config = dict(
    vocab_size=736,
    extras=['local attention windows', 'gated attention', 'exclusive self-attention', 'value embeddings', 'learned residual scales', 'capped logits'],
    init_std_o=0.0,
    lr=0.00332,
    beta1=0.9,
    weight_decay=0.016,
    decay_shape='pow',
    dataset='wikipedia_en',
)
Each number is 128 + 32 x the weight over its row's rms, rounded and kept within 0 to 255. Layers, rows and columns count from 0. Numbers have three digits each. The size before them is the row's rms in percent of the matrix's.

# layer 10 MLP down, 64x128, rms 0.258, rows 0-63, columns 0-127
097:151118141125108144114184140090092145209121118106131110096131119155140030130083160164131082115123124122155145109174078147130096078127099076146152086171114116100113179159181089137108071126082085093085094127115114141140092115111115127089080113065131119131124145080082145129208069094156097084096102131114097125149136113139081089128107164121136103090181124136086136122047165134171107161116
097:147171117154109118143116140144120134067133144145140140155159143135166141097141123117218126143116120090132182186172109120129167108156125168105144125212104119072122186172166144158143119108158053157156144124074140120144171170127106164180155165094138142106147062159147129088138082151107139115075106111093200096161168113166105135129104183160064179099156121182133151123121123100190099091132
099:117106098117139076124125033120146144135167049109170098159117136134131058101130132154147107109149166193146148130142120088146092131148103185077161060169097146134145104089118146101140083099071124112153135136110114114116100165186119080117134119103141163090041134142151135076126162160173152151101079199127143150161191113187103119100106125169097109116094117139118111138164177122108118170159
099:087114118151146085159107162152141107190096137156133143122127189140119190086159139084152118121080082131072076082090132105139181181068146148119145125097109120107123107142110156176117190171076123093141176133130169147218150126137045120119159103185120126125120145141103139130103220099125145107124134119103179111146138136135119102086107074138095160194149113103186102124156113148132166155150
093:105161077147094146145154148148074174112082164123132120163079162134059116100126100148177170105091108139119077131093170059106158095109150067121120105143097087096107167142146150165091131115113078144165164100166149066093105114110106069078134140111081143126095121122056107082092109102108106097093092136080191119145114122122111092092125105167146151090091074146154099142130047129103150154123
095:138162091072149132175121178168133081151140156111113045142120103099138105143180100110096143111123146101138080138174173132130168152161125152189140236094144075103109167142089110113086151159140127120161102126172116154151145104101171103100102112121147140182123110157157165130126156127117107150094123111113113125211156134075207189124180172117158064114173122133107155128162157145132142103094
093:193100125104162161156121111072120124111131151155098139116106078164115122150079151146118102128111219158109151119089097155015107156175122092109129121140123153163114119088125126175190117113120106087142091110096134083121121120156138123201123152138098101161139102165070141036123086169121106105082107122103166134129132147151106141115106140120063146078104163100120112114112086128171060151184
109:145075106163072068105094114064058090112122090095075130148133135141117091131108096113078127092124134150140109149110091121100057147098067092086112108114163134085030063145047134106146107137129122085158098086129113117132141123114182094147159124162095114131073109152137076105103101123125118149126115119159121114115142095091144093125091082139061116134153136178111123125118093085125086074077
089:103172169093112130113144128154118136106158120077131077183081105097086131106163043125090140148123089151163117166065146081145064114114123150138083155147132123149144094130116140082101106135124143180126114122133115088148080085058123135099111117035116101169137096138176150066108093088108144089128109071101135054140089120088105106095132085099125067129098100096114143144148125108055137123100
091:113098140144155123060144144094165077159147052145182112121194166120139117142093135097092145158115139122166121145156186107094097172174096148132093118116130152089131092168158120143113092128098129110141099127125091112105158161145091093167017168153174056172155194137134132113122110098124136135083104090075103108129146150058102126119100099113105067147131090098101095094170143134133189110131
077:168125121131156123118115141123108236162164156111136141152085122154159200152129115108149186149154116102089146211108120135091157116135141160155146128092165094181213121083139148152119098121122148136166073139120129135140108097132176166151146171109112119133146126230179132109108117093096115164137117083121146108105162099128191059141113125085203127164152157122107127136159124086142130137190
087:169130144118160107139144183136160127125132127098157082128171090160159098121137113146140169139139149120103100122098077184143120139146129118168112173139079113111130166106039143154130157187125147158098138193043159137214126148110183128087129144121147090152166125144073090116115080071126164168112131139138093167141127119194066128146061082151169165158127147161089109114091183075122126127123
118:184127171078191150118127156109157153110129051095140116109197135113155092136122175081134133129178111148139129095116176176075098096153116112158080127152147190114162196120154134104080093108147147152155083204112070105094156142149147107129114120141213095083177117123137140137093085128110120113117095114103121076136139082126126156132154110170189124113120202126103121085083154126118107123177
098:065167120147094130115157136189126113090089130078123112135095178175116135151162123175091143129102054069123133106112133150077111071183097170138098100116123126170104173152103057076104130074112147148091097057093141128149123088126141143126171133094059112114037122106116160161108156095142188125105136137130114167091108079115088137134125158159167113092107114183116077128090112123148136123104
100:105151125114133163104078083131131160104116167135156165111091133074108145112121149119126116114107098172150147119120155047168155195119131131143185128109092127083165101155116132136131088128082049060094100118122159122140130177098063165165120115136104133135119090145188166167123130083109131102140100123188175082057090099139120189093162090107071143178120093126195148121124128097166165087144
103:182138161090139093209141071111106154156135136158127141136142131116136115106144134134060158138149154173090152157126146165130085173101097183084144139142057171177077092113099129139182156147150155144108133139154102136115120133152140130121153172137153116142145134161088129081111145156126079086115178148145093148099152240133220130128193131124126171155065154099143094108111104099122093184114
112:169132102184108173061134159159161120107116151132116147147109144148104176154189078116138139158119142116123121037160145133152187154093093123181101157088190114112124168148099126105160136146113161106152153140080164160081097099065083075155155090112108125148173162121082157103134141156130063127148124174137168160191086103136142102116117154146128154158120144075111180130118064102125052101114
106:116103122127147117077133131143085186155166148121145099109103103138126075116173147127169123083102087101188131159110062135097129142143174101078087075114107084119119138135110158081120102128084052104075180111128113171085133122101186086097073117135167155050147139163102140136135067106077126108132105142188109125098103076129087087117130120107196147175110078161134090133159152097108133091111
096:082105173161108167135172154133120075102079027108147104121136070090138170091119158132171169078131111147131147164132099124161102076147104125127185095168127164119124114125137146134134147101101152159139141082157132127128093107102051135165161148115141189100140141088105094152078128118112096098116103149124184076102080188174123166138126115169196102139131116071120066166141162157127145131190
110:117182154119127146179130120213143105173127173189084138092153129113177121109193172102092123148128149132149138161140144163140156093114196123134155141156120111170118112136154119120096190143197138180108150141188115135182155087157150133138108109162162123126164138078138121109133127102127146102182176178172117125174155169147135211142147208111153169151138102154159148115092084092133086153080
098:177127136112061170121134113130103154055138106162082182062134139150093126146077095164088101147115176124145166122129116132132154109096113079100120105139093090085118147133156138168118117163119135130114150138075140130044097144084187184102213149143151130132160090115081140054126166134102086157196111134189128160121084111179142068131143124121124168180127097181155122135142146138117155126157
102:150209146108168181098172111127162105147117117123192124148134167175118123161155108119113150158138172133142126143186233097162182117069140162155144169131145114166105092131119167154174108125139126147126105148114067125165106118121172084100124183118110074133114097136124114125164112123165055151163105090124177134158148134136125215156137127183146131174141135073110145144158118180149096126193
097:151160143105147141123116100161070111080125163090119089109115118115117192176190169070082189117091170120108106122157078065154129105126070093176136143153104097117159116120112144102111088102131121136141083118123112074126088134195053116135092113157169116111145105167197087089142095131173123143111188165114094121070105116120120137163090091154111104131073094120115188071112146128107117151093
104:141118139153158118162184134095167071163102121131163104099169150111077099104176077167153124101202102087081106105137095134189144111116135138136142143132094172078108124128109120111075169206140118101160154128162132133172193118130075133100217094143109206090181122129088193157105149118108141077110126111143098133138109130166163122067127130115117074138124179154090140121105162167125115139123
099:160134136150115091100167105089113072156182123146141117135087190105143089135116156184120170143131098107129147177159168147105115155146139110162155128083075087114134128148138144125068153178121128128113153143161162119114123177159181155133120182108115076170170153105122113103142116182124164200118199161190111079110119150130069083138171129177113071165114186136130172139157169169064165144109
098:107108183118138116115106108114117147100091144125070099133087126103107155087098175087106150131222156129069087100136135136123106099130170136118160079128105160107129124072135108132135116136136160180173093111109153161098186125138067082085104119119176141181123129137148100179097098130120159148116093078081106141139107105121173183117122118132130171018129137128200112152080165096117069079147
086:113139127142108075135132152108076201155132161106120177136150061153166152169138135098188102145163171170159172134061077067141073143155093162181166165149106127131137132123152107076094084108159131119117110109109116140104102082135095142203139099146109085120043156127134064142123118109106119140177135111109094146150155180103134131197122149139180126154112088152157114094073084141143107142099
094:137113125151104090148163149132115229161163165141111088130180151122148153141099137161111110162109118098150123142138150073221106200076088151113175124156068154079112137090107180122106093124159108094095168162175126109102148152147088107146114148181140108185157129203148170187131157085173193118110153120175131093119159132114176085117075131119130115097148145112120093137146131141121154102108
112:094144135153086140169138155137210068121132093185115124079172154144093134172125226168173141157149125122133079143107127134153093143180113059145139067154114140112140100057138157133143141137128130154165175089119134160145178089127079128117110114127146111121137127121107134092127093179143133165077091124100132133105171129142128095112194154049105165133167132156071138042172111117102115115133
099:116152139175158095111106181143186159123150119101147124108162128153089141174098111136102103214128138139067104122132142145178125152154096190106173141134150178124085146099126126175144167090138114128180167132175056084122099113149139172152082191158138156094111167140140188105124188158174125171145162191136082073148117156104181130095141157068142093118159151119130072150173119124122122145117
098:081102153130099150087157134131112153168091111138137140148125139154130138175197121182162092149105061166200185113121123115138125119092166115120119123122112113139140113172159182100066101082165123129167139097058179124127143122208068084100143129130109098084142095126131095206200117127192150131091104185106178120151140117167115107097111083126144183118122141116196154111150123133117139124096
106:120133075146100136156098097181118123144132145134160109121124102124115065117168164095117156123102142062083048098136118097082170148140169101134088196171155119155119140164135120117086168087169121133086184114145106096170174152096144115033098141115131164083167101054133103153151120145150140133137088212191169138106129094132092120139150144096119154129090127106152122121108149080142081118068
089:136062140146110139140133115121120091147118140137143140129138144119114115162106115151075133151127138092189194155128146173114126107141132199096093080088131180137066126055157102112153132087118177124116167112114137232107179120121108128113098153091172149104126190141127165145141203143167119155101115126185109125131082105145115145090212098131160157145131185137076197106070134133106151155154
117:084108156090104162051122140156116095122147137086119146120126065108148163090052076157096102155071127166128129101108133162149122081113101133113126101157163117130139072177160153214183109081140165100115146176138151085167125149214144129117124045132172134123142152064140115159133146146144132159116095196164130097115137137147117142169083118140138180143166140095105159137114098120123171177104
105:113108085066121099146020116151171120124124128102093133123092134166152103093101097115075127112146161133069126127145150069081144107145130176150083173118121116153120125133097046133119128149056059078127097120188166119110147078051179131079097147080119111122082179120149113138172096130130136137114084086107114113114112120118151158172129164140145105134162077131110093142078122072135096113122
082:128139163104150145078161125147169121118153114154121097069140103128078143121159080100091147114157109105158110122096121168135137116096125055120133149076096138065076118074139107119157191146112118153141125096176103159116102068058094109101080085118082081157078168127122110171063171168117058114075164111076132104150099155081090142088135094143141119119105131091177176106122096127084143107100
101:166167104070149156146124092179081136111134147183128124121146145157104099179112122123141101148123128178093117171176082142123124125139184168164146105118124129103140171142167162153145185155096168127094096203136075133078138111152167132158081150104126162103164125130131147114113081108143132076199135103156105204114183104147143145086157241093070155095126138132096184146099148132140108123136
099:111107155125167112142193082126170173164134135129139130127148164177181148117182128166162135114181124138138139090152148157129153162112109134113156093124166097207215160102139122155085101133107106096058113114106161071053101129128153069165138092112159130158115119143113187114143149123173123087150130150109039083138164133143164100183122122160104118055079118085149149137107133171110094128136
103:093071094153066091170120138118146108118106100130093129155166143140124111098119125218110090142139097115159128154107200146093124057122087136124161102166161100097110142114052104096059133090150158105104170128171157121149115127087135109144169048126161100154092091117146199125096168115083206160093121107158117122071169144140115105116124146149141157088106085116116108120149144173096164175130
111:125169178139078159120168187161121099122155160128117147102109117044145123072106178124169144070153139095206134097187177144145148123116126070136067151128159111205162077164144117102131176184186119135137167135143166150182166137141146211138151128106125126098113118097107146114160144126125153164179142103173164131091118125080154118113161129130098146098132192119138181154152120141115163124137
089:121076113124217134086153124153126210102135137110176171137150129113165185129078164106170131184159099123128143179159154108166115141139154151147093143101149133131182160148182121184150122107146145175157104173070186157148138144140146090168098178151131133123116162195174116139095135147119105141134160078095140098081175105140133148121089120155128168088193118140134092195149079150112123119178
108:176143112133147106116090182066115156136101096124143177126157069195178152194108138134162110105140168124116162083144089150096131145114113140124102141141115120121176142165138182198144139140131118150098184195132144130129118166113185124122180116165114159055188105123107129145175109190131135120190136163154078160124191102124127105175139109118154159115125131129129091060144120187186119102079
094:085108096119142109156070084106145174140070123093143108186129138122131130143166155107121153130110100086081169118148139134063174044186200155130087117160159087128110110091129091113136122148106131136117140119134111181133097119107111149099121132143187107165144122096184099132146108145146096154164146078125075182150105211130184110103178150108127098140099084137067127136184108108128058135187
101:110142155106144121218119080095131082169191151158082124072112194119154122090146126069118087075151133119120090144114124170104151126166122112096146137145143134168170119160122042129128158107132068112079128124174096122099132150102181177102121102098130180159137162074136167138188157186059147127124179124117102097129093102140106131097135124118110124162117112149106084050112146104179110149106
110:144088120123090161090137127103124081140129144167136113120167070163083112113110095111165095168148152076150160156096151136163118150099136150065115130162119170106076129165110094151136195113127162121077142094129088138128173118091115152162122196106046121161065137113127125115128147150133192155138109078151168200162191148127188130144102130088162196075142148168125121111087164106118158186125
101:149096097098094086106130148084114160175061126098155173090130160096112092142073139145133110123073168170108177125117099154142166153138119122131134083073135131102091116137150175113209112078116203155139120161102105072178078172148111137103182119167135121140146108157132132156119158142136063138133177117162138120157111130106034163105085142157175083156113190142158105166096145171143136124153
097:164118119112112140121104091160100119150157151116115111124157071081038133146060151123140089077114163099197160141168127105168103098089115110129063117113167132101136110078104120048148077098096135102086050153116093117131115096139134123129093117106078104044092082108130104186091136179141122114093136097103131067078152102099106160115186138147137149093095153139127141108129119117101147144077
092:102115086122104096102124099159132169173142143147118153147176118069143137152100122124118140087158128151120169167139118126172151096142168157163027156088127143145216117183213149091085163119078145121132132173158155144037178112124121140101130137127139168082130132122146119174153121155096110162146042113082112158146111199161123128107163138126131120140106149095124150168118122086140198135102
095:124147063154155115110105128161116153102155068119136178119112096139116172123095116136161122086115150053116104105077144144084126153113136127131049149097196144190118182087120104117164107093119114137082118151120169147172148140085127114135096149136129140100180108147154131129119131163066177068083148080098127186139071147146062105150152084149101149095130075111060134168165077134119126064126
106:127089110150111155123137104117128131112109087148109144124067080168142132125129142132095098073092136159134149114090109164110127172140170105140155170131216107142112119135114104088134151132157113044127127125145140097140144160097123223134135081159115181149158123093202109144166107165153106081172145127126171128107147160062154174134095165112121094087131166069193131157219126167136123082081
099:112098106107170176124115079140092167122133112124070094129129093123149128182135114095178119175119122140180109204150093104149129108109129079085146152122124112117128140159115095101131086204137105128127136119083088136182084174128138125153095135143074114147162077130149085084154119131108123173185116092065203085147130146094149121159076113100098202176096157160170131116098118169186181164119
094:149092102186162142166123137116137160126076179124084162163161179129154134104139140067136171121158144079075090100062153117113168108161076124140132148152126116135179161192118112092143064134172131110121102107132167128156149108185123091145068125162042129169092185135102108104108102102085184101174141157156081162143105085147114153127081124132111127126127110168137128163111094185193106112142
108:128178157180114140110135135129169079130174094158164108173146151073182206096103142125148156101115065104164125095122114150144146125090127123142115206084141125147119177140155166138102117151157118136165117106146081070101076122103132079117111096106191103125118180069100189145143155090099152179158153119125147171118094098099111153153136138085111109198111094122133067197169083118106126144157
108:160118110159116139076183131156137110145140159179169112102105107174152136133138142133132078192156105091120163144132130084115123109137153111148106154115157172144138159135146130086106099112164136174115123132145169140118185131103124088206128089135144143138082098117166084172174127080154174103051169094113203096160108166143172093187117158097104139153190121124053138184155140095069129063113
098:111150209107120093116136058146106098091140103115129105131151175084160131087081137108107172061130139139079141129116161124155144128116087115127166087164167111136118140081105149135189099122172178112117101124163096103179104210130101138132138123057143167228137159133070152157094149059170152079100128116129108147149116082093126120164117127141134108094082069124107144098091166137129121149168
096:157090200102094121147136130098101126112094104086124187139085148152108157158165115096079123089086169166102172091116119149077094136102149189150157151064096160132172113116158110101131136110112194110140127107123177112140138109128088151100155148098118099106109145089156062160073102161136099097123155121089095080111121148106065184170152141177192088098107107112176104131062173091157096146121
112:160107077135164120204138173106162135113149196105152106173101125126160102156160100179100110126079094151118149105156138096124070179153172127143135137133133133154103134144081110152096112120140156106120098123185131135149116119159187112231158147127144072160124155133159121138169103092193133143171178164166092135147101145191141109158160134165178131148164153165131171155216135108125128167183
110:088142139108169130103142124061135128159110187140151178114043193134090089076137097146088066163124151170109061090079161131092140139127113155076154077087073168137121099099128104135145114123153132167134077133114115137147105072157133136093134104201146100122100119175148166122150122205106102086130182131166110147134110147147113086099136112140103081123105144123126145069162107190128126080153
095:097123145106142109126140114118133110115118130119083034092120075069129104050146111141173087085099109180140122144118092147113120161079127109097138160115141081147130080131087093108123122177121077150151062077071117137160087082088111132121156073107117190110100063170124117133077151119055104107093165126114099118184142091126137159123091065120145100128110182154121129182161126112099157093122
094:140138158081082159073066183096124073113070122158092135185093095105123132150064119133090163105107151120139150118107128151120131124133144141084141124119126158123161159155143120128142130085153109173143139098125121141048122117175110177118114149126113133077143110048090091119109093162120084146172072070064127165091076141064137129153128118102126121129135090100096096179092046141137155073082
098:114181109175141092195126154121125108124104139119142101137110141141103172176101112123116129172157094191148120108181098102149141152162129111143157125141138142171183143106162162164158160138121157144140134155106191213135186205125126183149156128190083183137158114151108112115094194108146176143108091161148165168125159141087087109151072131098087140154110074135143126108162169146212152112101
095:070156151105138135124105125136160165137156136146105130136167116109092065115114126120116135095156168130140084127123125133165130053125137117131086092095145134121076091084127091121155191162144176158146166106103079160122093064123091145076191116153125095164108141102029127182107167101137077164101124171106094194139146112077147104139188100128128055132119111082150183087102113130150175095137
106:131199109178151118145108138128105093039140164070123147143106132101106134122142134052130132160175088103146087102087082145202087118125131095100160098120073160113094114104112214161107146157141133122103170130169118115066147173180118155123170121154116106133124178114163059125132105124180087130166163160098097175084073171146137141114130144117112133114201118148143132118107178137135117122175
107:098084117120150151127063153115124108070147097156148209119159111127101140150106114133162149179121060128085130117168100124122041137155124164132136127117132065142136097099144115174181095088096110121180141147067113153103087155159156152158088142099121177080150127143132139107152159095072137138132091113077115187071156075129174133077123101117148080092190138130155138108115184160085177131144